Weights of a small GPT-style language model, trained from scratch on English Wikipedia.
Size: 10 layers, width 256, 8 heads of 32, MLP 704 SwiGLU, vocabulary 4096, 9.08M parameters.
Training: a variant of SOAP for these matrices, 723M tokens, 5784 steps.
Each number is 128 + 24 x the weight over its row's rms, rounded and kept within 0 to 255. Layers, rows and columns count from 0. The size above them is the row's rms in percent of the matrix's.

# layer 4 MLP gate, 704x256, rms 0.197, rows 54-107, columns 0-127
size [ 97  97 107 105 105 105  93  96 110 110 104  97  99  96 104  96  97  92  90 108  93  93  87 101 101 103 103 101  91 104 111  98 103 102  98  99  98 103 107  99  93 114 102 104 111  94  93  96  95 101 101 100 105  96]
[[118 158 144 171 152 136  97 162 138  91 102 131  91 118 125 120 120 118 118  96 111 101 161 122 138  77 136 114 149 114 143  90  96 128 152 131 151 120 109 117 110 144 101 197 189 155 101 137 166 131 148 129 120 148 112 102  96 102 168 105 104 125 137 125 179 114  94 143 127 136 136 119 116  90 106 119 106 118 152  87 166 110  92 152  93 125 119 172 131 123 104 117 131 150 120 115 126 129  98 140 114 109 138 139 128 142 112 130 122 100 134 105  98  58 163 145 167 114 100 140 127 174 126  95 134 127 133 132]
 [129 145 120 145 176 162 117 118  92 138 106 125 138  81 130  89 145 115 115 175  95 176 144 113 140 154 159 139 143 104 140 101 156 139 101 144 111 118 159 113 135 105 149 128 129 118 142  94 149 112  98 142 114 126 131 118 116 144 132 131 153 158 153 167 129 113 156 128 140 103  95 124 116 118 101 156 156 132 122 131 119 170  94 143 146 130 146 152  87 159 135 165 150  99 130 160 125 114 187  96 130 177 135 125 156 133 119 102 136 113  76 142 159 109 142  95 112 127 123  87 124 149 160 127 114 144 121 105]
 [146 146  97 117 107 122 175 154 128 149  94 109 177  85 135 147 153 124 154  73 174 109 156 134 132 123 171  97 132 148 107 144 117  85 143 151 114  93 130 153 116 131 103 108  95 101 137 159 114 126 159 100 115 106 172 121 131 153  69 125 139 132 113 100 145 152 130 155 119 150  91  99 131 101 110 111 131  93 160 111 121 165 113 111 118  83 156 145  97 163 136 131 152  96 144 172 143 142 124 132 137  93 114 134 127 102 100 117 146 145 100 153 153  96 119 114 134 132 140 166 119 105 143 130 155  94 101 114]
 [120 123 120 118 129  92 160 140 120 131  88 152 143 108 115 121  99 150  89 115 141 154  82 117 137 123  98 149 113 167  79 126 104 136 121 121 109 123 143 140 173 140 137 110 124 149 128 136 103 112 152 163 150  88 114 121  88  97 168  95 149 150 148 134 142 137 123  71 152 130 117 166 165 137 136  82 152 164 110 140 126 114 133 119 143 140 142 145 118  92 107 121  63 141 127 114 141 109 124 116 112 172 129 121 137 112 118 136 122 142 110 143 147 127 145 135 159 211 143 156 138 103 115 161 117 194  97 117]
 [119 120 125 105 117 109 138 120 112 108 114 130 112  95 128 137 126 101 105 148 158 112  99 124 115  85  88 136 133 169 175 143 100  85 133 105 117 143 142  76 120 158 130 123 106  81 144 133 137 141 142 172 119 117 128  84 126 122 138  88 142  89 121  98 136  93 132 130 156 134 124 136 110 169 107 114 126 108 140 130 153 133 159 117 100 145 122 120  94 127 121 125 121 135 111 134 140 168 118 164 103 122 146 125 112  95 153  88  94 181 147 165 109 129 112 101 121 150 114 150 157  95 130  90 129 136 114  98]
 [116 129 130 166 122  79 124 129 128 141 167 127 113  90 117 143 126 177 108  85 107  90 117 137 181 124 124 144  97 111  95 137 123 125 119 136  87 160 122 151 129 113 148  89  99 127 125 154 130 117 109 124 105 117 102 108  99 127 110  85 124 146 123 100 125 143 116 154 137 136 166 112 145 112 126 115 152 151 112 133 113 128 152 137  81 124 121 140 132 134 131 119 199 141 104  90 178 103  89  92 129 123  94 137  82 138 128 109 121  75 148 110 123 106 162 108 123 155 139 133 174 109 117 156 101 109 130 132]
 [157 142 153 150 142 145 138 113 106 124 156 162 177 162 138 113 105 170 135  69 161 124 128 103 158  80 101 160  69 138 133 135 130 149 150 123 160 103 141 172 142 137 171 140 137 150 127 140 132 122  96 113 140 106 140  87 144 154 111  89 127 138 157 154 138  93 125 132  83 133 121 159 152 109 183 123 141 147 127 150 100 184 122 155 174 121 115 158  97 111 124 121  88 154 127  91 149 120 106 155 158 122 143 114 104 138 136 129 115  90 117  90 143 130 120 130 145 104  82 108 131 156 120 134 148 140 102 124]
 [152 133 119 140 102 129 119  94 109 111 133 129 103 135 120  95 194 139 107 172 160 113 159 113 135 150 129  98 148 105  77 127 143  89 118  86 129 145 104 125 134 160 154 149 133 129 179 110 145 122 207 123 117 132 114 103 112  99 100 136 118  95 143 127 134 141 132 146 145 132 173 134 113 131 110 121  94  65 115 125  72 132 111  90 146 101 161 107 125 104  94 144 150 150 163 119 151 102 135 123 143 132 140 126 124 116 149 100 135  98 132 119 121 134 116 136 122 139 106 162 105 150 117 159 132  92 143 148]
 [126 114 145 163 133  94 140 139 156 149 124 146 136 117 121 140 143 145 125 126 142  92 155 111 141  80 164 112 127 157 151 120 115 108 145  89 108 131  99  95  87 155 123  85 138 150 138 138 145  94 147 113 146 142 111 168 106  74 138 109 104 124 123  96 134 107 142  89  97  89 144 123  88 141  97 120 194 143 150 104 116  85 115 137 147 113 116 116 107 162 106 121 107 124 153 132 144 122  97  92 123 143 140 120 102 102 132 130 181  96 144 134 135 139 123 111  98 115 140 129 134 136 116 172 156 161 144 125]
 [141 117 135 206 135 121 148  77 149  90 141 132 113 119 108 102 111 107 113 162 136 112 113 126 108 170 151 101  91 177 151 133 136 132 167 138 124 210 110 115 129 168 127 112 139 111 125 127 110  97 172 117 106 111 100 121 119 112 137 137 121 116 155 118 143 167 120 148 102  86 138 176 112 149 137 102 146 118 162 185 117  94 101 109 129 154 133 133 137  95 125 154 128 126 114 122 100 110 131 138 115  59 106 104 138 125 128 157 133 145 177 109  79 176  98 159 129 129 130 128 138 118 117 161 127 122 121  77]
 [ 94 104 115 180 155 134 138 149  96 138 104 146 131 120 130 111 124 136 120 144 140 164 104 135 114 105 152  81 111 125 117 137 121  76 128 141 136 109 117 151  71 147 114 125 107 141  85 100 134 110 143 141 136 137 116 153 120 114 160 107 114  99 131 151 147 126  94  91 109  99 143 110 125  97 136 114  73 155 110 120 144 120 140 135 101 143 123 150 147 194 116  85 142 101 153 157  98 104 118  99 113 117 149 124 125 127 158 150 138 154 129 122 139  94 178 166  79 154 165  82 135 118 104 110 144 121 120 134]
 [111  90 111 125 120 102 102 148 109 145 133 146 181 157 123 119 109  99  67 160 148 100 123 115  92 148 111 156 155 130 151 170  99 150 145 118 132 118 165 142 124 129 134 123 120 161 138 114 106 140 114 150 126 110 115 105 120 130 120 119 123 155 127  79 157 117 118 134 100 104 147 157 109 128 127 141 151 124 163 128  79 124 126 113 103 118  95 126 162 131 119 117 115 161  87  95 142 127 118 171 107 151 161 142 120 143 145 153 143 129 135 117 114 152 153 123 102 181 133 143  90 120 148 126  98 136 116 179]
 [150 139  90 124 117  92 125 138 133 146 119 146 122 114 127 147 133 137 129 125 137 111 133 162 168  99 165 120 113  93 113 122 146 145 172 160  96 139 123 126 120 152  90  93 143 120 133 135 141  87 168 123  66 130 107 142 131 146 200 123 120 150 153 155 187 157 124  94  77 136 145 120 135 117 154 173 158 140 123 153 132 119 145 120 136 163 157 116 158 133 112 114 160 138 131 122 142 111  90 149 129 117 119 112 117 158 122 124 138  93 114 156 112 143 113 127 156 102  96  84 129 133  98 110 148  96 107 107]
 [107 116 113 118 148 141  90 149 118 134 112 132  94 136 111 153 121 121 160 131 118  98  94 117 125 130 113 133 137 152 142 118 130  92 137 104 110 144 151  76 137 177 133  91  86 117 111 124 117 134 153 141 120 109  98 137 136 108 169 148 102 157 117 159 115  86 159  75 117 138 103 124 103 137 122 154 110 122 104 154 149 136 169 136 142 155 131 130  82 134 185 138 141  97 123 120 116 130  78 145 155 118 148 170 106 135 105 122 151 108 108  91 132 108 158 162 153 174  74 177 150 136 125 120 149 142 131 137]
 [163 116  86 149 141 109  91 105 135 140 127 128 113 144 120 155 135 153 113 146 109  60 139 140 113 103 148 126 135 137 119 117 152 135 129 151 157 142  99 152 103 119 125  75 172 147  91 104 127  90  94 142 111  88  98 129  69 137 134 124 169 150 122 139 106 158 159 109 133 152  94 120  87 134 136 101 158 114 135 125 139 113 143 137  93 122 118 122  91 122 105 175 111  78 144 106 110  88 103 144 121  94 120 148 166 124 147 139  81 123  96 124 154 177 130 114 149 155 122 113 108 138 116 125 115  81 161 141]
 [136 116  95 161 165 147 113 125 114 126 122  67 107 122 171 135 139 122 119 169 147 127 106 128 129 119 155 121 124 167 141 115 111  90 109 122 107 172 144 126 107 141 107 132 145 116 160  97 138 138 159 152 144 150 129 140 161  85 136  95 117  96 165 126 113 170 149 189  97 128 136  86 111 132 120  98 162 116 141 112 108 178 130 125 128 104 107 141  94 142 105 145 161 160  98 113 176 112 103 102 119 101 150 129 120 155 143  86  95 167 129 130  92 133  99 134  74  94 105 155 125 124 139  99 142 108 161 146]
 [ 99 134 177 121 140  89 128 108 130 104 143  76  84 130 153  85 148 107 131 141 153 141 132 128 154 138 132 105 165 128 154 118 132 135 158 100 104 146 126 157 115 134 137 116 169 131 133 176 158 128 114 186 123 162 143 139 178 141 133  97 157 149 154 111 136 120  95 106 116  96 143 118 142 124 107 109 117 123  76 123 149 160 137  90 114  96  84 116 101 150 106 108 140 150 162 151 102 171  87 120  91 138 102 112 124  78 153  81  80 144  84  85 118 123 141 163 140 118  96 144  99 152 112 142 171 162 130  75]
 [140 131 104 128 127 157 148 122 121 132 114 116 171 141 147 154 107  84  91 105 135 132 138 135 143 142 147 125 143  86 177 102 124 110 133 159 107 137 126 129 128 149 122 119 144 155 182 116 144 134 139 106 145 139 156 156 136  81  94 130 153 117 130 144 130  85 112 127 108 131 146 152 114  94  83 101 129 146 121 173 152 121 113 130 125 123 147 111 152  98 147 117 125 152  82  97 106  79 103 126 116  95  90 164 137 106 114 165 137 102 118 156 124 145 146 150 113 134 135 161  59 126  82 119 144 136 111 151]
 [ 97 100  96 126 108  94 106 128 136 138 129 151 155 134 146 149 117 109 139 116 114  93 138 132 146 142 158  81 126 143 128 143 112 180  74  99 157 110 115 133 140 126 168 158 120 111 140 118  74 114 121 126 151 107 152 107 129 145 101 136 188 105 109 140 182 132 142 156 143 127 155 139 139 110 141 155 148 163 159 125 139 121 157 112 132 115 111 127 176 135 163 133 127 104 139 127  94 123 145  86 102 117 148  79 110 153 138 108 160 130 147 116 131 112 123 113 114 181 127 124 100 124 123 121  87 112 110 174]
 [128  96 112 143 116 157 134 108 143 136 116 114 150 117 131 160  83 121  86 101 157 117  97 144 143 117 114  91 112 105 121 157 109 137 139 110  95  80 104 114 176 138 110 128  97 130 171  93  64  98 129  78  58 170 136  94 125 125 152 134  90 104 116 102 102 133 130 137 123 100 114 105 127 189 126 114 151 118 113 122 117 123 105 114 137 105  99 177 141 135  97 159 173 153 123 149 139 123  87  93 175 128 132 137 115 147 115 149 122 150 135 150 153 118  96 121 141 153 152 161 119 118  95 124 127 115 104  78]
 [169 137 123 126 124 135 142 101 139 105 125 121  96 109 115 127 156 147 114 184 141 144 108 173  90 124  91 137 117 111 142  92 154  80 120 121 133 120 143 130 129 147 114 147 111 109 137 108 131 109 145 117 127 155 132 128 137 169 106 122 131 152  94  48  66  95 151 128 142 120 123 154 147  83 146 174 134 127 131 153  63 133 144  85 119 126 141 126  91 170 176 136 110 134 114  96 105 113 136 140 147 152 130 116 160 116 132 130 110 124 150 123 136 188 132 121 158 122 129 101 136 109 119 130 148 171  80 122]
 [151 142  99 159 135 160 101 129  90 138 118 134 153 116 110 115  97 148 135 129 147 119  95 130 112 107  93 138 105 131 135 139 142 106 108 141 139 123 101 100 144 121 120 157 141 162 147 130 127 118 134 169 110 126 138 101 128  92 141 129 121 130 139 152 155 144 120  83 101  70 157 135 115  83 138  92 151 129 140 112 122 136 103 140 140  90  72 115 133 128 149 105  87 164 162 127 134  94 104 112 138 146 146 127 149 148 136 104 140 141  73 143 143 120 110 144 146 150  80 128 155  96 152 118  71 131 154 180]
 [157 145 165 151 117 174 139 144 110 140 158 186 140 151 118  88 103 113 112 110 123 127 101 153 162  98 147 118 148  82 124 112  84 166 108 165 149 161 144 140  97 152 134 103 150 108 144 140 110 141 108 124 158 153 141 119 126 127 169  85 136 109 149 118 136 116 134 149 116 146 147  93 137 131  88 110 170  86  98 189 149  92 150 128 175 104  86 147 103  83  86 155 153 153 127 146  96 126 121 156 106 135 169 138 139 105 124 159 116 138 144 102 153 147 127 131 167 107 166 166 131 144 140 167 150 139 145 111]
 [112 164 129 158 113 144 157 139 185 104 131 134 193 136 159 115 119 121 139 146 126  93  98 163 198 141 147 171 147  92 140 151 121  97 110 158 117 182  84 113 100  74 103 177  75 119 130 166 149 119 186 107 145  94 108 153 135 129 152 121 162 114 135 140 138  74 114 108  93 107 139 152  83 137 169 158 116 124 136 103  97 162 135  89 198  99 155 115 100 155 142 110 146 106 147 134 147 132 134 149 154 126 113 104 134 164 100 129 124 153  92 154 129 115  75 122 156 100  97 149 127 138 149 148 135 115 149 155]
 [119 173 118 113 138 123 132 102 108 139 135 139 116 133 143 124 161 100 125 145 128 119  79 126 154 144 120 186 132  87 192  88  89 103 118  88  77 175 121 142  81 157 148 151 119 131 128 120 156 150 112 113 138 125 152 138 135 146 124 122 121  94  85 135 133 139 131 120  90 173 127 136 127 142 125 127 124 175 117 129 127 107 132 142 127 107 157 112 105 138 123 152 153 131 104 165 115 162 158 140  84 159 123 177 125 155 128 130 119 159  72 131  82 125 147 101 133 123 136 129 105 127  95 100 122 133 101 135]
 [149 128 123 132 109 114 121 122 132 128 145 124 123 119 117 138 169 110 159  90 117 108 126 138 119 155 104 125  92 145 122 111 120 135 140  92 112 128 158 151 151 127 120  96  92 134  88  88 134 118 110 138  96 167  83 129 118 114 171  82 165  94 129  80 129 116 130 118 136 130 116 142 120 119 203 122 152 124 132 137 126  92 126 139 166 152 105 138 163 161 121 140 128 111 155 145 133 151  78 134 123 106  91 109 105  96  98 130  94 108 115 154 102 179 109 132 111 125 165 115 153 120 129 166 142  82 163 127]
 [156 118 124 133 119 110 137 116 131 157 169 158 142 137 131 147 151 124 102 143 137 113  91 156 108 109 164 160 131 147  65 132 137 141 130 165 137 142 114 131  69 135 117 133 111 143 143 119 123 161 153 108 153 141 115 126 204 125 139  80 158 117  82 119 119 154 155 116 111 127  95 127 125 116  86 131  88 137  94 183 113 135  97 106 114 101 120 160 153  74 162 144 150  98 122 115 158  64 138  94 110 127  83 138 103 101 105 149 139 175 133 100 108 134 165 154 114 102  72 162 129 117 103 142 160 132 130 118]
 [132 157 107 166 135 152 132 110 158 152 167 142 152 139 152 138 144 117 117 113 110 146 127 110 134 116  78 148 111 102 149 174 154 159 107 139 188  69 138 122 160 127 168  75 135 145 142 130 141 168 127 126 159  86 144 112  93 126  97 125 145 132 133 120 144 150 197 159 125 104  89 105 116 153 171 120 138 142 131 119 123 112  98 120 130 145 116 128 151 135 165 120 137 125 146 104 113 142 130 134 160 138 142 130 121 109  88 208 107 103 137  87 121 147 115  85  98 154 173 111  77 110 109 131 108 131  70 134]
 [163 140 173 124 111 116 107 119 121  88 119 100 130 179 164 165 153 160  79  83 109 114 115  89  87 102 158 110 139 122 174 130 148 118 103  78 127 104  95  83 103 111 131 145  88 127  68 132 137 123 118 119 131 118 107 136 162 137 125 150 129 134 152 122  97 120 109 107 122  90 120 182 148 102 124  88 123 139 128 119 139  86 162 131 148 142 157  89 146 105 121 163 137 146 152 172 119  85 135  82 135 141 141 160 148 139 138 160 131 123  92 172 136 125  87 123 119 126  98 107  98  67 102 145  77 118 119 140]
 [ 90 114 127 132 163 129 123 139 146 177 156 108 137  99 115 128 130 132 133 122 106 132 105 122 110 139 117 107 102 130 120 147 146 130 135 154 125 130 154 127 156 128  65 168 126 106 104 121 141 102 172  87 114 155 133 143 136 154 122 153 136 138  97 108 124 114 147 141 112 118 130 161 116 111  90  85 133 110 139 143 103 156 138 141 125 162  98 120 179 126  54 162  84 153 120  92 140 112  93 121 132 138  71 138 166 142 111  93 103 149 123 151  89 130 160 116 145 162 135 131 134 177 133 115 138 123 111 148]
 [105 135 116 149 120  76 113 151 126 113 139 146 114 134 129 126 119 124  79 123 112  92 114 173 140 132 134 128 117 152 114 193 160 118 143 169 138 103 134 127 110 128 138 102 141 100  97 106 124 122 131 190 144 138 109 122 141 111  93  86 119 136 143 119 122 129 110  95 122 102 143  77 114 155 189 138 133  94 130 112 113 135 155 114 151 147 145 133 115 163 152 114 120 137 117 128 148 104  86 137 103 112 129 136 113  96 114 109 100 135 150 201 146 135 135 117 106 192  95 114 125 146 114 121 155 125 125 145]
 [ 92  99 152 145 110 115 142 154 118 125 105 151 111  84 156 120 120 106 177  98 115 146  93 176 123 156 139 144 136 130 128 144 134 108 120 137 117 162 145  97 135 142 130 124 118 198 125  98 127 113 102 142 129 106 110 130 136 159 130 118 120 146 128 112 116 118 166  97 159 131 164 121 162 148  87  64 163 105 160 118 108 140 167 116 142 110 125 105 124 145 101 102 125 116 106 109 117 139 126 123  99 116 183 134  84 123 107 127 102 131  99 162 130 149 168  86 101 133 125 118 132 144 109 112 153 144 184 139]
 [157 136 133 163  89 154 111 118 135 123 108 111 121 139 141 115 133 165 182 161 114 133 131 161 157 182 119 134 105 101 131 109 150 131 108 160 126 113  87 116 187 105 113 146 133 138 142 166  92 128 127 112 202 107 129 132 117 169 111 122 125 110 144  88 146  96 130 116 147 134 140 142 153 184 142 100  99 108 176 117 163 156 116 155 156  91 126 172 139 174 151 111 150 131 152 115 130 106 146 125 155 140  68 139 148 125  95 119 124 154 155 166 126 102 148 122 141 142 150 156 131 178 150 129 123 101  93 121]
 [106 136 144 127 130 146 151  98 143 142 121 137 146 117 133 153 103 176 151 176 123 119 143 129  81 183 119 107 135 156 120 129 113 100 161 135 160 125 136 126 127 125 122  88 145 106 183 152 119 101 131 121 137 141  85 110 170 166 121 139 132 156  75 124 134 107 111 148 134 132 122 151 125  75 138 125 141 138 132  82 112 149 121 141 103 135 122 109 170  94 116 177 105 125 117  97 117 127 110 135 153 118 157 112 145 158 173 128 132 111  94 159 126 107 136 115 106 165 128 149 137 111 128  86 102 112  72 110]
 [136 152 151 181 111  77  87 140 161 140 132 137 132 118 117 135  99 133 150 131 114 140 129 148 152 171 131 115 131 121 151 149 151 175 130 129 121  89  88 163 113 108 126 116 148  97 157 112 106 160 145 149 152 168 144  99 138 118 162 101 136 127 146 118 134 129  93  93 118 146 143 101 111 119 134 109 130 143 144 101 129 132 128  99 113  94 123 132 141 140 125 159  44 148 156 124 124 128 131 126 142 107 172 131 104 112 111 113  92 141  84 121 151 145 121  96 130 144 120 120 162 148  80 157 175 160 114 114]
 [121 161 104 103 127 101 120 129 140 175 148  87 142 127 108 100 113 119 166 147 134 152 126 183 155 166 140 151 120 139 127 142 150 121 102 140  90 131 114 140 130 116 103  99 167  96 144 132  99  93 165 156 128 131 108 153 166 128 112  91  82 109 128 126 115 112 102 108 156 121 143  96 157  97 172 156 124 133 155 109 103 118  93 141 101 121 117 172 171 168 115 158  98 140 122  82 161  72 123 128 174 143 151 140 135 144 147 140 121 120 140 124 140 161 135  93 122 102 124 113 115 152 124 125 141 121 104 187]
 [128 133  89 149 172 170 116  66 144 116 146 124 133 124 146 167 143 138 124 138 111 137 120 143 159 134 131 106 136 128 154 130 131 117 191 124 148 163 114  96 124 159 101 108 130 127 130 114 115 114 156 158 132 107 151 149 159 150 153 151 126 114 136 102  95 116 115 131 104 137 115  99  86 128 134 101 142 129 156 145  85 101 142  93 109 132 141 132 137 110 149 158  78 104 138 156 136 119 137  91 149 121 152 101 150  88 164 155  70 133 121 110 127  97 105 124 122 124 161 160 117 175 158 145 171 122 121 134]
 [133 114 134 130 160 123 144 140 120 108 147 101 145 108 133 156 117 138 123 136 158 134 121  56 110 100 126 129 115 148 141 116 121 159 101  85 140 121 132 137 169 140 143 156 107 149 141  95  88 123 163 179 101 116 160 136 122 171 181 132 133 132 100 131 149 137 136 147 166 137 124  81 116 128 141 133 128 163 128 111 136 112 182 189 102 131 106  94 114 130 108 128 163 131 136 155  96 195 112 180  90 128 178 141  95  87 167 138 161 106 127 105 139 150  94 154 167 135 138 129  99 144 149  74 118 121 141 112]
 [149  79  94  89 145  80 116 128 129 135 144  94 150 122 141 134 128  98 125 122 131 160 167  97 132 141 131 111 167 112  79 154 119 134 127 133 142 126 128 106 127 130 153 115 113 175 109 105 133 122 160 136 104 163 144  85 106 104 122 147 108 136 146 114 175 128 156 144 110 112 122 118  93 100 131 122 138 131 114 130 107 168 138 153  86 119 113 116 160 191 105 154 160 144 131 149 150 168  88 113 121 132 142  98 108 150 115 170  88 139 113 136  95 127 125 156 163  96 100 129 119 163 140 107 117 116 126 114]
 [138 144 119 115 180 133 146 117 123 103 113 155 146 142 112 128 155 129 112 167  98 100 131 159 136 100 126 100 127 149 108  93 123  95 113 123 166 128 126 123 130 169 142 120 141 126 120 124 123 137 141 116 118  91 132 117 106 103 123 172  91 178 162 154 153 103 150 117 127  80 163 121 134 142 125 131  95 117 116 112  91 145 114 123 117 156 124 128 104 126  98 150 104 147 103 111 143 120 100 131 154 141 136 186 164 136  81 123 115 161 151 152 106 123 121 108 121 158 152 161 132  91 119 164 101 137 114 118]
 [151  61  96  86 151 141  86 146 101 134 101 136 122 129 139 141 145 126 122 114 140 111 144 116 122 141 110  96 147 130  50 131 120  91 122 149 118 107 175 105 162 150 153 123  96 145 105 113 110  77  73 145 122 149 104 118 117  96 105 127  97 100 133 105 141 126 126 141  98  97 111 111  97 134 101 130 152 143 100  89 105 134 148 112 131 121 158 176 142  86 128 101 117 122 119 112 152 138 133 161 128  97 120 135 115 151 118 130 127  98 108 103 189 122 135 116 139 164 190 153 104 176 102 146  96 142  98 133]
 [134 106  90 175 153 147 169 114 113 145  74 149 151 137 128  81 152 139 115 124 125 144 127 114 108 117  93 172 117 120 153  82 132 145  75  82 150 160 113  90  99 129 142 113 122 143 128 156 140 119 133 123 166 142 137 124 127 142  94 143 139  99 120 126 125 114 147  67  92 115 103 113 133 115 129 113 117 143 180 146 157 122 121 102 130 119 165 125 161  86 138 123 153 117 151 113 140  99 159  66 138 104 145 128 123 155 123 147 126 160  72  76 103 100 127 151  85 131  79 128 204  88 101 109 105 146 125 136]
 [178 118 159 118 136 145 117 108 115 115 120 143 142  75  96  97 143 160 115 153 152 130 117 111 121 127 111 193 133 179 128 149 166 145 128 128  90 132 171 139 155 120 125 104 106 131 136 116 102 132 159 192 152  86 125 128 146 121 148 104 129 135 121 121 143 137 129 138 125 117 131  76 128 112 162 142 121 172 102 157 164 113 119 129 157 117 117 165  97 185 127 117  88 144 130 125 103 121  85 144 156 178 126 147 150 116 136 159 145 104 148 139 120 131 150 113 138 128 133  77 109 168 140 143 158 105 119 116]
 [120  79 108 139 127  60 170 156 103 105 138 121 129 128 156 158 136  85 179 133 117 109 142 160 136 110 109 134 123 133 105 169 125 150 107 121 130 185 123 110 134 110 160 136 136 149 103 144 110  90  83 177 105 136 202 127 160 148 124 116 139 147 160 106 138 112 104 152 129 158 101 102  98 128 156 166 131 122 148 134 113 107 112 116 109 162 120 112 138 134 114  88 102 175 133 157 153 149 115 125 123 169  69  94  76 142 110 151 130 135 126  93 167 114 167 107 162 124 140 100 113 133  92 185 131 115 110 136]
 [153 124 148 132 113  97 116 146 120 155 114 123 128 159 111 144 136 134 114 142 144 153  68 147 156 104  92  93 118 107 111 126 116 127 175 104 121 116 108  88 107 113 122 143 136 106 106 175  97 142 110 121 130 139 102 145 193 149 104 124 117 158 135 123  98 128 109 136 135  96 141 123 113 136  78 108 130  95  75 149 162 112 105 147 107 139 146 119 136 105 105  88 118 114 141 152 120 101 135 124 125 120 127 173 130 108 156 138 118 136  94 118 119 122  99 152 150 104 138 104 114 158  84 130 102 175 138 121]
 [ 86 118 104  93 115 129 104 139 111 114 162 130 120 179 106 142 136 139 104  80 102 113  80 165 115 116 130 126 125 137 125 125 154 135 136 143 104 105 122 148 129 121 154 195  93 155 142 153 114 133 143 159 158 107 158 150 126 135 143 140 179 160 151 150 163  95 146 120 116 104 122 166  92 147 135 154 145 149 151 127 178 126 107 146 103 103 133 138  76  82 130 173  76 146 104 127 131 115 131 148 163 147 109 117 117 100 135 124 110 135 107 145 120 101 150 156  96 138 141 131 118  98 173 136  95 126 174 112]
 [126 202 104 116 111 124 133  87 144 122 121 107 130 124 131 126 118 146  86 145 121  91 128 149 167 106 109 135 121 150 116 140 131  86 120 119 142 113  78 132  79 135 184 132  82 135 114 132 132 150 101 108 169 139 189 110 160 125 160 159 115 101 147  63 141 162  90 134 136 108 139  67 107 133 184 127 111 126 138 142 101 149  92 106 133 100 155 137 135 123 121 123 162 131 159  96  99 131 105  84 109  84 157  92 167 136 128 136 108  99 120 140 111 125 114 101 117 127 101 135 117 107 115 138 115 129 138 123]
 [133  99 141 143 131 142  74 132 122 134 139 100 122 112  87 125 109 164  95 114 119 107 133 109 130 129 119 115 163 133 152 108 190 121 131 113 142 161 154 133 147 173 126 190 133 123  46 139 120 118 107 132 143 129  93 124 137 104 129 140  92 161 161 133  93 134  63 133 130 131 148 178 123 111 142 155 137 106 125 132 125 161  91 140 124 142 131 109 116 137 110 113 118 144 121 102 155 129 113 144 105 113 121 184 142 116 131  93 135 122 117 159  88 109 148 141  82 195 125 126 112 108 112 113 124 158 130 145]
 [135 134 157  97 118 114  94 112 144 100 129 124 100  69 143 128  97 113 118 176 163 100  94 143 129 192 129 109 153 137  88 137 108 161 171 137 157  81 152 165 132  82 128 143 160 147 158 107 140 144 102 141 116 126 121 147 110 137 156 153 154 111 133 146 127 144 129 106 149 170 135  74 151 131 139  96 124 149 119 123 121 117  94 110 102 113 102 153 131 114 131  80  62 169 103 153 119 139 143  80 128 140 123 158 169 116 116  94 103 116 160 104 156 117 149 161 135 133 146 136 139 120 144 142 126 156 103 142]
 [144 148 133 138 128 116 146 123 125 167 106 115 124 103 108 119 123 107 141 125 116 113 151 106 140 134 108 132 125 116 155 146  88 157 183 161 107 157 135 123  95 111 118 138 143  83  83 110 159 150 126 160 161 163 147 178 117 131 148  89 120 136  83 156 116 143 123 198 122 129  99 151 135 101 116 120 141 114 168 136 145 137 137 130 118 146 146 149 156 144 133 139 143 143 144 108 102 164 139 113 134 113 132 136 141 119 171 127  87 128  95 122 140 107 139 144 165  98 134 134 184 124 109 120 159  81 133 156]
 [131 104 132 124 131 155 118 127 134 133 128 133 127 153 126 138 149 118  75 164 128 142 140 116 189 142 164 153 127 160 108 135 149 110 186 138  77 114 151 140 155 145 176 141 157 105 142 114 127 126 126 166 121 130 110 133 142 142 108 147  69 100 127 157 112 145 150 101 164 108 140 164 123 138 116 129 117 112 111 126 155 102 120 127 129 168 139 144 109  98 134 139  82 138 120 147 136 100 162 143 186 160 150 133 158 132 126 157 111  95 109 127  95 108 128 104 144 137 131 128 121 142 101 148 138 132 159 158]
 [128  82 134 157 151 101 172 134 136 142  95 175 128 131 177 150  90 184 162 124 123 119  92 110  99 117 123 103 109 148 119 124 122 118 124 130 144 148 136 146 114 129 183 136  95 114 151 143 120 138 115  98 150  94 102 153 121 131 157 164 120 121 158 121 144 124 100 160 146 160 121 160 124 152 149 127 121 171 100  83 119 138 106 128 144 161 122  89 128 120 112 105 117 129 128 113 124 145 110 153 144 120 157 123 119 142 145 120 164 163 147 194 139 116  86 115 103 104 106 107  99 140 135 105 133 134 115 134]
 [112 105 136 139 125 134 130  91 129  91 130 132 115 110  82 164 171 151 132 106 136 112 114 134 110 122 171 121 111 127  97 138  66 143 135 156 161 154 138 144 107  98 117 144  84 109 136 144 132 121  99 155 101  90 110 102 146 134 121  90 144 124 115 109 130  85 165 103 120 140  33 125 163  97 148 133 129 112 155 122 122 149 132 145 109 130 181  96 151 133 142 146 112 137 123 173  95 102 142 136 134  98 145 158 144 133 147 180 111 106 146  96 171 136 134 138 153 199 128 100 141 131 130 119 105 120 159  97]
 [171 134 144 143 138  85 100 135 154 141 142  88  68 127  95  92 152 123 135 124  99 113 119 114  88 102 120 104  91 178 119 140 130  88 165 120 151 132 132  99 138 125 125 112 155 148 123 120 158  91 136 147 156 113  96 100  79 142 179 141  98 123 111 126 107 135 130 104 117 178 144 128 147 106 116 139 151 203  97 138 150 136  92 127 151 172 113 142 149 116 142 122 115 107 162 139 134 103 134 126 124 141 131 147 143 129  98 155  94 183 168 142 157 136 111 143 112 152 138 141  93 136 112 135 113 110  92 138]]